Weights of a small transformer language model: LayerNorm before each block.
Each number is 200 + 20 x the weight over its row's rms, rounded and kept within 0 to 999. Layers, rows and columns count from 0. The size before them is the row's rms in percent of the matrix's.

# layer 8 attention output (transposed), 128x128, rms 0.243, rows 48-63, columns 0-127
097,210,196,217,198,195,235,170,181,196,200,221,231,238,181,188,204,212,222,243,201,188,223,183,173,175,201,199,190,207,230,223,198,217,195,205,204,179,209,200,201,207,218,206,207,240,218,207,197,186,185,192,203,183,237,237,193,183,167,225,174,203,201,221,217,248,205,202,230,233,202,206,201,184,214,194,175,190,169,203,167,159,183,203,197,189,167,187,211,167,231,191,205,194,224,214,194,188,212,180,254,228,182,195,173,200,237,219,210,228,233,192,223,207,220,194,197,196,188,206,164,217,212,204,178,183,211,229,216
110,216,222,188,193,214,172,203,204,206,172,206,178,190,217,186,210,185,213,173,172,177,195,211,180,185,205,231,198,213,182,170,198,210,210,171,217,236,206,220,203,193,172,223,217,199,205,210,215,215,170,170,205,204,208,190,193,218,217,211,215,196,172,225,203,169,234,193,193,235,187,159,189,228,178,170,195,207,199,196,216,234,183,197,192,201,198,182,194,170,165,213,205,236,216,177,212,209,224,166,167,208,179,196,198,158,131,182,210,183,207,191,180,194,235,182,179,188,215,172,231,208,183,201,235,192,181,188,199
112,197,171,200,147,229,191,200,219,183,215,202,173,175,180,198,196,221,219,206,210,202,179,179,143,221,200,187,187,199,228,233,200,176,176,185,187,190,148,182,201,222,230,195,179,205,203,169,234,195,184,230,205,219,189,206,205,195,215,220,218,240,211,200,198,242,217,216,188,208,189,169,212,188,190,184,186,201,211,213,178,181,188,211,189,230,191,197,235,244,195,181,180,185,190,197,204,205,212,204,233,180,171,208,224,199,204,210,171,188,197,238,218,198,217,187,185,186,214,210,183,210,218,162,219,180,209,158,201
132,214,179,196,205,209,205,210,170,211,187,204,205,202,201,169,206,211,210,181,227,220,207,188,246,180,204,174,189,233,156,203,204,243,215,250,195,169,195,187,215,232,211,163,249,216,180,211,160,177,195,191,213,167,201,206,179,212,198,207,203,181,218,201,216,234,178,199,181,175,189,206,225,204,205,192,191,238,215,186,205,227,219,172,214,170,229,212,246,220,179,191,222,216,183,175,194,197,180,213,206,222,183,198,212,199,158,182,194,188,201,191,194,219,187,183,178,214,235,192,182,188,200,209,220,224,186,187,195
108,172,205,200,198,169,192,219,161,210,175,196,215,201,171,247,209,207,197,213,222,251,229,203,224,216,204,210,199,195,187,165,203,215,169,222,203,233,194,214,204,217,218,227,224,217,211,201,206,196,210,212,200,185,166,215,158,220,181,200,241,202,227,190,207,201,156,174,227,204,189,201,217,228,199,183,222,201,199,189,201,197,209,179,218,250,181,195,218,218,173,177,197,199,207,163,182,180,195,181,206,215,181,194,216,217,213,199,215,229,202,207,197,240,200,181,198,217,234,167,216,199,219,225,188,208,199,192,248
129,207,212,213,183,198,194,185,192,181,180,188,171,212,237,192,231,203,205,182,181,201,215,190,214,149,219,216,204,189,207,179,186,190,203,197,227,202,216,227,220,199,180,203,221,204,223,191,206,211,183,193,219,187,191,205,188,194,228,226,163,173,179,221,211,222,237,148,181,186,143,181,200,187,191,210,188,204,193,207,187,255,219,205,187,202,211,200,191,175,179,217,170,160,196,192,165,191,222,193,215,222,149,213,194,190,200,211,180,168,215,194,208,204,237,177,216,178,210,168,189,232,185,213,203,228,200,179,186
121,174,240,228,231,172,191,190,168,243,192,191,168,179,168,210,202,211,212,182,194,172,215,188,200,232,214,220,194,207,180,187,211,206,180,235,206,171,177,183,208,197,218,184,180,193,190,211,140,201,196,224,166,190,215,192,211,166,216,201,191,196,223,211,198,170,158,193,182,224,217,215,197,232,192,221,187,195,189,194,233,206,207,187,201,175,207,213,218,205,196,195,205,218,216,206,229,187,185,190,173,190,167,193,202,254,207,162,197,226,187,201,170,191,208,233,235,221,212,205,219,175,221,186,205,191,201,214,190
107,214,214,199,206,167,217,183,198,216,237,214,216,184,168,185,212,200,188,210,200,192,205,218,224,197,199,235,207,188,173,216,174,206,205,186,206,183,236,180,198,162,220,233,189,195,222,216,191,218,195,228,193,216,217,220,202,196,207,203,199,219,155,173,196,214,250,236,215,175,180,242,196,191,176,173,211,181,202,248,202,221,171,203,207,207,174,171,213,217,189,190,216,203,172,210,183,217,188,197,212,202,231,177,178,221,149,200,211,218,193,230,186,177,193,203,192,185,206,223,230,168,207,205,181,177,212,233,183
105,222,218,213,158,169,179,175,172,188,214,172,210,196,208,217,251,176,214,175,196,200,212,208,200,234,166,162,187,174,172,196,201,181,193,184,186,186,212,212,212,205,158,230,202,225,189,204,157,205,182,187,179,182,228,187,172,187,196,188,193,198,202,207,164,217,220,206,206,213,227,202,195,223,197,211,188,202,214,229,198,193,200,202,176,213,212,218,239,218,214,157,193,195,209,196,200,226,151,217,182,201,189,246,169,184,186,177,192,175,198,196,210,193,174,202,176,172,229,220,188,188,207,209,207,233,225,194,195
113,154,183,165,229,230,209,210,168,224,186,232,192,166,197,221,236,200,192,195,189,201,199,137,171,196,220,196,245,221,228,209,202,237,193,196,247,194,190,180,188,220,170,185,213,177,210,208,191,199,180,217,197,225,191,197,189,206,230,192,250,191,170,189,176,186,200,195,193,217,209,198,217,210,225,201,190,229,243,184,242,191,183,229,199,188,198,192,193,185,221,226,177,191,206,218,216,211,174,207,184,208,214,195,217,217,208,168,201,184,166,218,200,198,205,186,204,190,198,185,216,208,177,206,216,198,208,213,214
102,192,206,173,176,191,184,199,229,206,214,224,248,230,171,207,220,185,160,191,213,227,206,196,200,219,177,191,176,214,180,240,203,202,206,224,207,224,195,167,173,203,204,221,232,192,197,201,182,165,193,236,212,199,216,193,253,177,186,192,182,199,227,186,195,166,216,210,202,178,184,190,187,240,205,195,197,190,166,219,213,166,169,188,183,201,191,219,202,206,189,193,239,260,187,176,208,185,183,193,199,194,189,165,209,184,200,194,218,223,224,226,185,234,200,229,202,187,177,196,201,204,195,193,184,204,194,209,169
110,198,196,169,200,200,214,246,209,203,198,181,222,203,176,177,186,205,207,233,225,180,221,218,177,185,158,176,178,246,181,225,212,229,183,164,161,222,194,196,182,214,205,235,168,208,221,183,205,223,214,219,216,211,184,185,238,193,168,195,197,207,227,223,199,203,190,163,212,214,210,222,199,205,214,195,223,172,187,229,171,170,212,205,220,217,176,180,205,204,197,205,237,233,232,192,200,179,228,188,218,192,218,204,231,225,203,202,227,202,192,193,196,187,235,223,187,206,204,177,182,200,216,201,177,161,207,191,208
111,198,195,198,214,226,205,182,202,193,174,196,212,222,202,178,190,169,171,189,178,158,198,198,203,157,218,182,218,191,182,191,216,180,201,234,185,216,211,258,223,194,175,235,206,204,177,217,189,197,205,204,219,184,178,201,213,201,217,197,166,186,215,225,227,187,154,191,197,180,222,183,188,187,183,199,206,195,176,196,166,235,220,211,211,201,206,182,177,214,198,215,174,213,206,193,197,190,200,183,193,220,183,215,205,212,182,204,167,195,193,188,206,202,162,189,150,207,225,221,181,206,161,233,205,261,169,221,184
104,209,234,213,222,219,187,180,189,192,197,200,211,225,218,211,190,192,201,164,189,205,195,184,237,193,160,221,188,203,195,184,204,203,169,208,215,213,208,205,213,186,177,196,228,193,160,186,183,216,224,222,204,180,201,196,199,200,179,207,207,214,176,194,208,193,200,206,230,192,199,175,213,231,202,184,170,179,148,180,207,199,228,189,216,146,213,219,178,215,225,197,172,182,146,179,199,198,197,220,195,179,167,189,163,191,196,210,166,161,223,194,158,242,182,214,196,212,235,203,210,199,195,221,186,221,169,211,182
102,203,232,194,195,213,197,211,235,189,192,230,183,163,178,182,207,181,214,218,179,193,214,204,195,207,221,175,210,242,207,225,190,193,193,200,178,222,230,207,167,172,191,214,198,179,239,205,211,197,189,205,222,172,201,179,205,225,232,207,185,184,185,198,202,261,194,186,224,205,180,198,180,188,176,204,153,201,204,186,208,187,203,193,174,162,210,201,162,205,165,189,234,241,227,165,211,215,227,231,190,196,187,178,221,184,191,188,212,194,208,212,210,202,217,169,238,181,195,169,197,202,199,194,190,192,221,206,163
098,219,182,166,195,235,205,174,200,220,201,214,182,180,224,217,210,181,184,169,217,186,171,149,205,198,238,193,218,188,198,196,200,201,196,171,222,167,208,198,189,193,164,166,217,182,231,211,200,183,203,172,214,177,230,186,226,233,211,210,217,202,170,193,190,221,201,198,193,197,171,192,210,187,190,182,139,203,198,174,209,173,162,152,188,187,178,193,187,191,219,179,189,158,177,179,189,212,204,213,200,195,203,229,207,191,188,223,189,193,211,178,233,191,176,180,179,219,193,165,220,220,189,222,204,200,191,196,199
# layer 8 attention value, 128x128, rms 0.199, rows 49-63, columns 0-127
125,176,173,199,206,208,209,195,173,174,188,193,207,207,188,216,181,217,178,195,228,221,183,168,188,189,181,196,181,193,192,222,210,209,206,218,191,175,193,205,209,198,211,168,172,187,220,198,191,211,200,222,195,203,231,242,175,191,177,206,212,169,235,159,220,234,162,208,169,192,213,187,215,165,215,217,201,186,191,169,176,169,219,194,207,212,164,222,173,229,203,182,214,176,199,182,195,197,174,202,238,209,210,148,211,192,251,207,177,212,205,218,221,212,172,220,224,217,185,180,183,192,242,187,205,216,202,213,203
117,208,235,195,226,182,227,200,176,200,208,209,243,204,203,211,221,184,205,199,170,187,158,226,200,171,189,219,220,174,194,209,211,208,229,210,194,184,193,208,159,196,199,216,245,184,210,230,152,225,228,173,234,214,193,184,229,198,197,165,160,180,225,243,208,181,211,194,226,202,198,196,205,195,221,218,211,204,175,191,207,193,219,187,203,194,202,179,177,186,193,207,196,215,231,189,178,261,191,191,186,211,183,184,203,203,204,214,194,177,179,171,156,206,175,199,191,208,204,195,216,208,187,236,188,222,215,216,210
157,155,210,202,189,186,186,193,232,210,190,173,192,186,164,211,199,203,176,237,180,225,217,203,191,204,206,211,186,231,190,163,229,200,225,163,234,215,247,202,227,168,180,200,158,197,212,185,248,168,194,205,163,226,238,184,202,187,194,184,199,181,221,192,219,190,219,193,229,205,208,193,182,215,204,203,209,199,188,215,217,189,209,209,183,215,185,189,193,169,189,254,159,196,220,204,192,208,202,198,202,204,238,187,186,208,234,206,206,218,199,221,220,171,188,173,174,200,189,217,199,184,200,180,172,200,212,209,212
117,188,184,204,187,213,200,175,213,182,184,189,195,176,182,156,201,202,185,213,185,226,223,185,235,175,204,174,200,230,223,216,194,185,222,211,182,186,225,176,210,192,193,176,168,181,200,181,212,225,195,169,222,200,256,183,238,198,212,227,199,189,205,219,203,201,238,202,226,187,215,197,177,193,193,184,213,239,173,194,198,169,197,234,216,200,211,190,186,174,205,215,209,188,205,224,205,252,186,214,206,175,233,220,188,180,202,167,210,190,197,216,224,183,167,199,195,195,170,231,187,161,227,177,209,209,183,223,176
140,181,209,183,194,188,191,170,197,197,170,188,202,157,193,197,203,193,215,220,225,272,159,187,203,210,193,176,193,209,194,215,207,213,218,184,184,175,179,172,190,173,189,177,187,192,192,197,166,190,185,205,211,226,228,178,204,199,178,193,226,230,255,187,184,196,183,212,179,225,244,215,201,202,217,203,218,176,181,192,196,182,198,180,189,212,199,221,155,206,194,185,221,236,214,188,185,185,167,188,211,209,213,153,205,214,193,226,198,199,235,223,203,197,182,216,177,230,191,200,221,189,182,216,193,184,234,185,206
138,218,180,192,194,203,207,207,230,174,245,221,215,235,177,192,206,208,188,192,199,184,201,225,194,195,201,195,189,173,232,203,176,166,214,194,199,210,208,224,191,197,192,187,204,236,179,207,223,213,204,182,200,199,179,205,194,206,215,214,183,202,178,149,203,224,199,174,205,199,218,208,160,189,197,174,204,198,212,176,162,183,208,213,202,202,222,194,229,223,234,198,199,169,228,177,210,242,212,207,221,213,198,242,153,173,225,191,206,204,212,162,225,208,219,141,158,194,226,208,207,221,204,189,178,193,195,224,189
115,210,177,189,194,218,199,203,201,211,148,210,216,224,223,219,179,205,222,202,196,185,229,210,214,241,212,211,195,205,228,196,233,224,202,210,188,234,144,234,181,232,156,189,234,229,177,204,218,221,221,206,195,189,192,204,189,181,212,196,202,189,192,221,202,219,167,197,181,192,209,165,210,194,229,208,207,224,207,209,203,205,207,178,193,164,256,184,210,183,167,181,170,186,218,223,219,198,179,197,215,188,189,207,202,180,228,204,187,191,184,202,199,182,201,190,205,177,184,179,185,237,172,206,210,216,198,158,170
115,160,205,193,207,202,252,189,253,242,181,197,206,196,202,190,188,194,178,214,190,214,198,202,151,184,220,245,199,216,191,200,207,203,220,216,172,195,216,174,191,182,193,145,202,197,209,178,227,182,192,201,192,200,191,203,211,199,201,199,188,187,174,200,218,203,168,219,182,194,191,237,191,204,210,216,210,220,211,145,198,202,211,211,215,188,199,192,203,203,187,208,198,187,196,210,188,202,213,196,194,176,149,200,204,210,254,193,161,191,226,197,158,188,252,199,185,200,186,171,190,208,178,212,223,167,208,209,199
121,236,187,197,166,178,170,197,196,206,204,191,189,231,223,220,195,211,211,201,194,176,186,239,196,157,201,208,180,161,198,193,230,213,183,230,213,229,202,194,231,186,251,232,215,215,158,205,213,193,214,190,157,227,216,213,206,187,197,223,155,220,234,207,201,193,189,236,225,185,185,198,179,199,223,166,209,195,176,209,176,202,220,201,206,225,192,211,188,199,217,218,224,211,201,167,178,185,228,194,214,206,219,186,175,211,182,211,164,205,215,179,197,210,215,189,212,211,227,218,187,204,236,181,192,225,170,199,196
094,214,162,213,223,160,226,186,179,224,217,203,196,180,240,209,191,218,233,192,207,163,200,187,214,198,219,188,197,200,215,193,196,219,183,162,199,219,209,233,221,229,205,212,185,210,188,228,205,240,218,210,187,187,196,202,185,219,199,190,246,184,157,180,225,221,208,200,195,208,188,219,203,141,184,195,175,215,188,185,201,209,206,177,204,214,197,180,197,192,157,192,167,195,213,232,186,255,209,233,192,182,228,232,196,183,183,199,205,195,181,193,187,164,223,200,192,201,187,201,209,198,207,226,213,187,164,205,191
123,214,215,266,194,227,191,195,201,175,228,217,210,194,197,206,177,172,201,175,193,191,186,190,225,225,227,205,237,192,217,200,177,192,220,229,206,195,202,228,224,191,239,180,241,187,208,225,177,219,206,178,222,177,212,199,186,217,239,215,201,198,175,170,238,156,206,188,195,194,181,170,203,202,204,178,207,219,206,197,228,223,183,199,197,185,221,178,206,185,217,205,212,184,195,226,205,239,226,227,205,184,183,206,197,154,192,202,204,223,184,249,187,186,178,194,206,185,195,181,175,203,212,226,225,202,210,200,217
130,158,192,209,179,215,185,198,211,204,213,164,173,175,192,216,182,218,229,180,208,248,208,198,217,197,209,199,179,213,216,184,207,223,221,153,216,177,210,155,217,196,239,161,205,172,222,179,220,171,188,198,197,225,208,212,183,168,177,163,193,193,209,177,184,226,206,203,205,213,186,194,205,214,203,192,230,186,203,195,219,161,188,209,188,189,152,236,215,166,204,208,206,204,189,200,197,205,208,200,196,227,201,174,222,170,197,219,259,197,236,224,198,200,187,195,222,211,196,194,217,203,203,182,200,186,207,222,228
110,183,175,213,208,194,187,193,213,215,172,217,214,150,209,165,195,216,236,234,190,219,223,234,179,207,209,192,176,160,203,187,171,213,199,172,190,189,229,176,193,217,186,211,172,187,236,198,207,187,200,206,195,226,211,233,186,198,187,182,195,192,206,205,192,211,183,207,150,217,206,230,194,167,159,219,204,244,198,199,225,200,188,195,190,254,203,207,229,192,179,207,205,200,221,201,204,175,197,181,187,220,212,205,217,209,223,202,237,209,214,188,250,192,233,196,220,218,193,215,216,178,198,169,214,198,212,187,229
105,194,178,225,221,187,220,194,179,195,204,185,214,228,213,228,231,206,185,167,217,212,183,196,206,203,196,188,195,209,187,188,182,192,246,230,178,192,175,215,199,185,195,186,204,216,185,203,193,244,155,192,183,231,216,207,163,177,167,185,224,218,240,204,227,177,205,213,184,221,204,190,219,185,215,204,226,205,205,200,193,181,179,164,228,231,181,182,201,215,216,173,150,177,209,229,205,192,209,191,229,204,216,187,208,194,190,203,186,204,222,200,180,167,158,228,161,244,184,177,196,199,208,202,226,195,226,191,193
108,196,185,189,209,202,201,232,199,181,198,193,214,186,219,170,201,234,208,212,143,184,216,240,179,240,194,201,178,218,181,203,204,192,206,201,172,232,180,183,191,178,213,214,183,193,196,191,143,192,171,208,179,215,203,214,191,181,189,199,199,165,197,213,213,193,174,215,229,179,228,185,190,192,204,213,251,177,204,212,211,209,250,211,248,219,196,194,176,230,192,205,208,213,194,194,203,166,213,182,218,212,193,186,166,222,203,199,159,157,216,191,185,200,216,237,203,199,188,208,191,173,217,214,175,197,184,205,202
# layer 8 attention query, 128x128, rms 0.209, rows 64-75, columns 0-127
104,195,197,231,186,199,239,206,172,206,200,180,212,178,194,203,184,189,175,214,192,169,194,234,193,212,215,207,192,189,152,183,172,161,197,179,210,184,190,158,195,191,205,196,199,192,240,208,183,180,188,196,215,167,203,170,199,171,208,214,202,169,180,199,218,196,225,251,186,201,169,194,240,212,187,232,189,221,220,206,241,199,209,176,182,202,232,194,205,204,196,183,227,196,198,195,222,174,208,201,196,196,183,222,227,223,168,193,195,199,201,211,218,223,168,231,235,180,201,171,227,229,195,156,183,201,208,194,206
111,172,197,195,231,203,203,212,189,182,205,228,209,205,192,211,204,192,214,185,178,187,206,202,182,188,217,200,195,186,194,179,209,206,181,211,183,199,205,190,217,209,200,237,222,177,209,199,214,174,192,231,192,179,201,176,148,223,229,187,190,224,192,243,169,192,244,210,182,238,210,167,196,224,218,208,211,267,180,203,201,224,164,213,211,162,198,166,200,214,187,202,168,223,199,197,210,210,200,198,213,211,192,166,194,190,187,167,219,207,195,147,234,226,185,189,208,214,180,187,212,181,211,182,186,201,210,153,199
087,182,195,180,193,165,200,192,220,195,251,193,225,175,227,224,219,209,166,202,174,188,202,190,215,171,197,201,202,182,189,209,179,179,221,220,223,202,184,171,194,164,161,211,209,176,184,227,219,206,182,205,224,190,174,151,160,185,191,211,211,212,181,201,224,196,184,209,199,153,203,229,219,201,192,175,189,205,215,172,225,214,193,190,214,197,191,192,172,192,175,219,184,167,204,206,177,205,215,211,200,173,190,207,192,249,187,189,201,208,189,177,165,219,177,171,203,183,189,215,183,210,175,170,187,191,153,209,213
109,191,153,197,223,186,192,147,188,211,177,200,193,185,210,196,192,210,232,213,157,230,200,221,192,200,230,224,190,220,233,140,200,187,178,224,205,237,220,235,202,206,183,204,208,200,223,174,204,197,230,180,210,204,227,203,178,191,210,227,204,214,231,215,186,151,213,205,196,210,192,201,194,215,201,185,203,229,194,189,188,221,207,224,185,193,226,217,185,201,164,226,158,155,200,207,214,185,152,208,199,192,198,175,208,181,203,216,222,188,189,201,192,170,207,218,222,179,203,196,214,205,202,201,204,215,180,167,210
100,211,184,202,206,214,228,174,163,248,179,208,207,196,174,194,187,191,211,172,222,147,207,218,177,183,181,162,209,176,133,191,226,210,218,202,197,200,228,218,197,198,236,225,177,196,219,227,172,219,209,221,191,164,202,230,225,193,177,188,199,182,205,200,193,181,210,196,179,217,156,186,240,217,202,214,224,189,190,204,210,172,204,186,198,196,204,208,218,189,218,162,226,219,219,203,196,198,199,193,187,246,177,224,223,205,176,194,185,213,200,214,238,203,202,220,180,182,207,209,199,199,198,192,219,194,210,195,181
095,187,184,208,256,230,187,203,241,214,224,188,234,216,219,187,200,200,170,197,200,227,249,176,198,156,179,229,214,208,211,214,177,211,208,215,196,214,246,187,188,203,212,189,223,161,197,211,186,199,220,212,202,176,174,176,220,187,175,178,207,195,186,209,205,143,206,213,175,231,198,182,164,200,205,179,215,213,257,178,193,197,200,211,178,196,221,229,210,195,188,218,198,200,212,217,187,211,214,211,200,225,171,180,181,167,158,222,180,207,211,205,213,217,207,220,200,197,202,204,210,204,210,181,190,189,201,200,186
086,180,201,182,233,215,241,243,185,206,221,182,213,192,208,189,227,210,236,181,209,237,199,197,205,212,198,191,210,213,179,174,208,194,199,226,217,182,192,228,203,207,212,196,199,179,156,203,232,227,192,216,186,187,186,182,185,225,211,207,196,195,182,210,199,210,219,210,228,200,178,203,212,148,234,206,214,197,219,192,158,202,198,249,196,203,186,251,179,223,208,207,215,205,207,186,182,210,181,216,208,203,217,176,200,198,204,188,214,238,165,195,208,217,160,158,225,221,188,203,167,202,162,211,184,214,193,217,227
097,160,191,169,188,227,214,214,176,199,215,204,209,209,181,221,218,208,218,203,216,203,197,197,189,241,174,163,203,227,236,259,203,240,185,218,206,209,224,215,190,222,200,235,198,215,204,168,192,206,193,210,175,207,212,223,201,216,204,212,202,188,209,193,194,202,185,193,244,196,198,216,215,232,197,190,214,183,199,183,166,211,177,205,161,243,187,223,198,185,213,184,246,196,210,164,169,205,218,216,217,188,181,194,176,181,192,212,211,199,172,173,188,192,197,199,189,221,212,197,224,188,171,163,192,209,211,193,149
098,202,202,215,178,192,202,228,209,208,213,228,223,229,206,219,178,192,207,237,191,216,216,176,188,213,183,190,178,208,212,218,151,215,192,186,157,215,171,198,193,217,196,176,184,217,244,193,175,223,223,223,204,211,166,189,249,216,174,181,209,169,192,202,222,170,192,178,221,186,200,213,172,205,175,187,217,199,245,206,214,196,240,208,207,243,209,201,199,180,218,202,218,208,222,213,164,224,228,202,201,231,217,190,188,207,207,224,196,236,187,205,194,204,236,197,186,213,214,211,238,220,222,186,207,231,203,201,204
112,189,175,186,221,195,195,207,196,230,211,159,185,157,149,203,233,174,186,191,200,182,188,193,175,214,249,195,220,197,183,189,215,200,219,192,196,173,189,162,199,214,181,176,231,211,211,211,198,203,147,218,212,183,235,165,185,202,219,208,219,236,198,170,191,234,181,203,219,202,207,204,222,200,177,204,226,171,207,209,233,201,215,209,190,201,198,180,191,185,214,189,175,200,183,230,236,192,219,207,213,162,193,206,212,223,214,175,178,181,220,216,188,194,207,216,182,198,201,163,217,177,174,192,161,185,197,199,205
082,213,186,203,192,208,175,215,168,230,195,207,212,190,211,188,182,203,215,175,211,179,189,204,165,213,181,167,200,220,201,210,201,220,214,227,135,182,223,209,196,206,205,206,195,201,221,187,191,211,167,138,226,224,207,191,186,211,217,213,181,204,194,220,197,175,161,188,189,212,217,174,214,208,226,199,235,194,217,205,150,183,199,185,219,184,214,202,184,187,208,191,195,261,171,189,191,207,219,207,218,181,217,199,183,196,231,219,201,227,191,184,199,185,198,228,212,230,193,180,208,179,168,233,211,188,242,217,210
105,219,156,187,170,175,236,189,219,183,190,191,209,227,212,209,217,221,213,189,204,199,230,164,226,170,201,168,201,167,229,203,197,186,201,239,196,197,229,227,251,213,176,153,196,220,238,212,197,176,191,163,185,207,208,196,198,211,197,196,186,191,181,182,200,127,200,194,208,184,210,185,201,200,206,182,176,209,218,210,166,198,209,194,209,181,202,217,185,185,202,245,202,197,191,216,179,202,192,220,208,245,208,184,178,196,206,230,168,181,195,221,189,195,212,181,203,182,214,206,206,216,204,191,208,222,194,182,186
# layer 8 attention key, 128x128, rms 0.211, rows 64-75, columns 0-127
096,214,209,228,193,182,194,196,200,187,206,180,196,219,198,222,209,204,210,195,175,145,197,216,183,206,194,206,188,214,175,203,166,172,199,180,219,182,179,189,198,225,185,174,178,174,191,226,203,195,187,182,186,171,203,158,178,163,253,178,200,166,180,206,205,197,208,202,199,184,195,165,218,221,200,207,184,202,208,206,216,148,186,168,184,198,228,201,216,209,176,172,213,198,211,195,210,190,204,179,172,159,181,217,192,210,204,193,226,195,236,230,192,219,226,222,167,187,228,184,211,199,224,156,189,212,227,234,202
095,195,182,180,217,205,188,179,202,197,172,215,188,223,228,188,182,195,230,200,243,219,215,197,238,225,185,212,201,201,214,195,205,203,210,237,212,203,190,194,188,204,210,177,206,164,179,190,185,184,232,205,173,199,205,174,206,179,204,209,194,176,230,210,174,212,225,192,203,197,150,211,174,182,235,213,206,195,217,212,190,230,201,163,190,201,187,170,197,199,212,228,175,197,185,182,223,230,203,186,162,214,188,184,203,174,233,193,198,195,211,199,181,177,127,208,212,173,209,176,190,168,220,185,166,203,170,180,226
091,191,230,187,223,154,207,184,195,206,209,196,187,187,216,215,195,219,194,214,169,202,206,209,203,228,207,224,190,174,222,209,190,212,232,245,225,256,188,224,212,209,177,195,186,188,203,237,198,216,185,174,201,231,206,225,144,185,189,171,191,200,178,235,206,193,185,230,180,182,227,211,204,210,169,212,190,195,174,191,190,244,195,164,207,179,187,195,192,204,176,203,187,184,167,195,193,209,211,188,195,191,224,168,177,212,181,197,245,215,169,231,174,179,170,183,183,208,201,210,203,187,191,194,211,218,193,188,184
090,189,169,205,220,186,216,169,208,163,163,215,209,187,225,182,197,188,221,230,215,217,224,200,244,210,207,219,211,190,224,177,168,194,196,201,224,186,209,209,153,199,212,194,200,187,198,175,196,184,207,231,219,191,178,200,214,188,225,200,177,210,182,175,221,180,213,187,194,184,197,196,226,209,202,176,217,236,201,199,222,240,171,177,197,153,212,224,211,196,235,212,165,162,202,186,195,202,202,199,205,178,202,206,193,182,208,191,195,238,206,194,183,203,189,194,245,181,205,222,134,216,205,169,197,190,196,224,214
100,223,175,199,177,213,222,185,198,183,179,182,188,222,216,211,177,198,220,157,216,142,207,188,172,171,194,160,176,205,195,219,230,191,171,172,196,232,183,172,197,178,208,223,209,193,229,209,203,230,197,179,194,217,209,176,216,178,209,202,192,174,227,206,197,219,199,179,193,198,156,172,200,204,221,196,180,134,222,196,194,187,166,203,195,178,206,199,211,182,192,183,198,200,202,198,206,184,177,203,200,208,175,192,214,198,155,191,221,228,214,200,193,211,161,220,199,196,194,191,203,185,176,235,230,182,227,217,220
105,194,206,202,208,191,203,201,179,232,213,229,236,199,181,198,212,196,152,203,192,235,194,181,188,213,179,199,223,202,235,209,185,204,176,208,220,219,202,196,188,197,167,217,191,191,194,168,212,203,210,172,223,201,202,208,167,178,188,201,197,207,182,205,194,193,228,219,212,170,205,203,183,187,231,175,228,193,178,187,184,176,206,232,193,206,215,207,195,207,200,173,163,222,197,197,187,174,195,227,199,163,217,219,220,243,208,239,206,183,169,215,243,179,228,185,178,217,177,182,192,224,229,184,199,161,138,206,212
096,176,215,189,221,193,219,187,174,192,150,190,196,200,207,173,187,202,220,205,208,198,210,199,181,227,148,224,206,195,215,198,204,211,188,241,222,187,179,200,188,222,186,214,182,162,147,198,190,204,192,183,199,187,204,195,188,184,224,212,189,195,201,200,214,193,174,184,235,245,206,182,172,167,191,190,196,188,223,185,213,205,169,230,186,186,182,206,182,207,209,184,188,217,218,200,203,217,195,227,205,193,200,183,144,178,248,186,210,244,191,200,214,211,177,150,229,221,160,195,198,187,187,200,186,190,190,181,187
093,205,212,145,202,205,202,220,183,190,203,222,193,200,166,210,199,160,208,163,172,191,206,186,209,201,212,202,182,176,202,187,165,175,222,192,219,228,202,192,194,211,211,192,210,172,226,189,200,201,175,166,196,224,203,180,177,200,187,235,172,194,220,220,194,183,197,187,227,193,185,223,219,222,192,204,213,207,218,227,136,195,207,184,201,181,184,131,210,190,198,196,173,237,194,191,154,218,214,216,193,203,218,226,220,184,196,216,233,199,193,218,203,196,204,232,190,171,196,166,196,201,179,195,209,232,203,212,189
078,206,188,206,178,189,189,209,244,221,192,188,215,205,218,204,213,198,241,186,198,186,190,181,215,217,206,166,166,189,195,201,185,158,183,194,187,210,195,169,218,185,156,194,189,217,224,164,186,225,166,211,187,208,186,213,181,225,190,226,193,187,234,203,216,158,215,193,156,226,196,210,217,206,171,200,182,204,208,236,217,199,231,223,221,187,165,217,223,169,207,174,252,178,215,172,172,194,202,204,202,179,220,178,214,177,220,219,203,201,186,204,203,208,208,213,222,189,213,203,175,203,183,216,162,229,196,211,210
087,211,207,209,186,187,235,162,183,234,187,208,187,189,235,209,172,154,182,165,192,182,171,192,207,174,181,219,176,215,216,217,186,192,238,192,190,222,199,212,220,209,180,200,225,192,218,177,183,208,198,196,212,183,222,180,225,182,192,193,190,198,208,191,213,197,173,174,229,213,178,167,186,202,162,203,156,193,197,197,183,192,198,196,219,210,214,211,194,251,214,218,186,186,208,183,190,227,234,159,174,195,214,164,226,208,196,191,190,226,226,229,184,189,203,218,195,166,214,206,163,174,194,233,217,189,224,207,191
097,166,181,208,179,246,223,188,194,238,181,193,230,206,209,226,176,196,205,173,197,220,219,197,184,183,187,177,193,215,213,197,200,220,200,210,205,189,201,202,197,186,206,210,235,201,195,183,193,189,209,187,219,200,178,182,199,187,214,183,199,232,223,191,176,189,208,161,218,215,195,199,205,214,230,217,225,223,213,234,176,186,201,174,230,182,209,189,173,171,236,211,223,213,211,183,179,184,226,171,178,201,204,216,199,184,203,235,188,231,198,154,235,180,169,171,198,192,184,202,169,222,178,204,166,142,225,204,214
092,224,188,184,192,171,191,198,228,182,216,196,182,190,185,187,234,195,212,200,188,166,219,184,250,187,215,199,170,195,185,176,176,172,214,220,198,202,203,213,224,187,240,186,235,195,223,226,188,200,177,207,218,211,228,177,183,201,214,188,183,227,179,198,203,177,198,238,205,245,187,196,207,194,232,223,217,198,183,226,190,198,218,185,207,168,200,207,188,183,172,204,196,195,189,215,176,188,200,193,203,217,180,193,225,188,193,218,166,180,219,198,208,188,186,211,180,145,201,193,226,220,173,196,219,261,169,166,218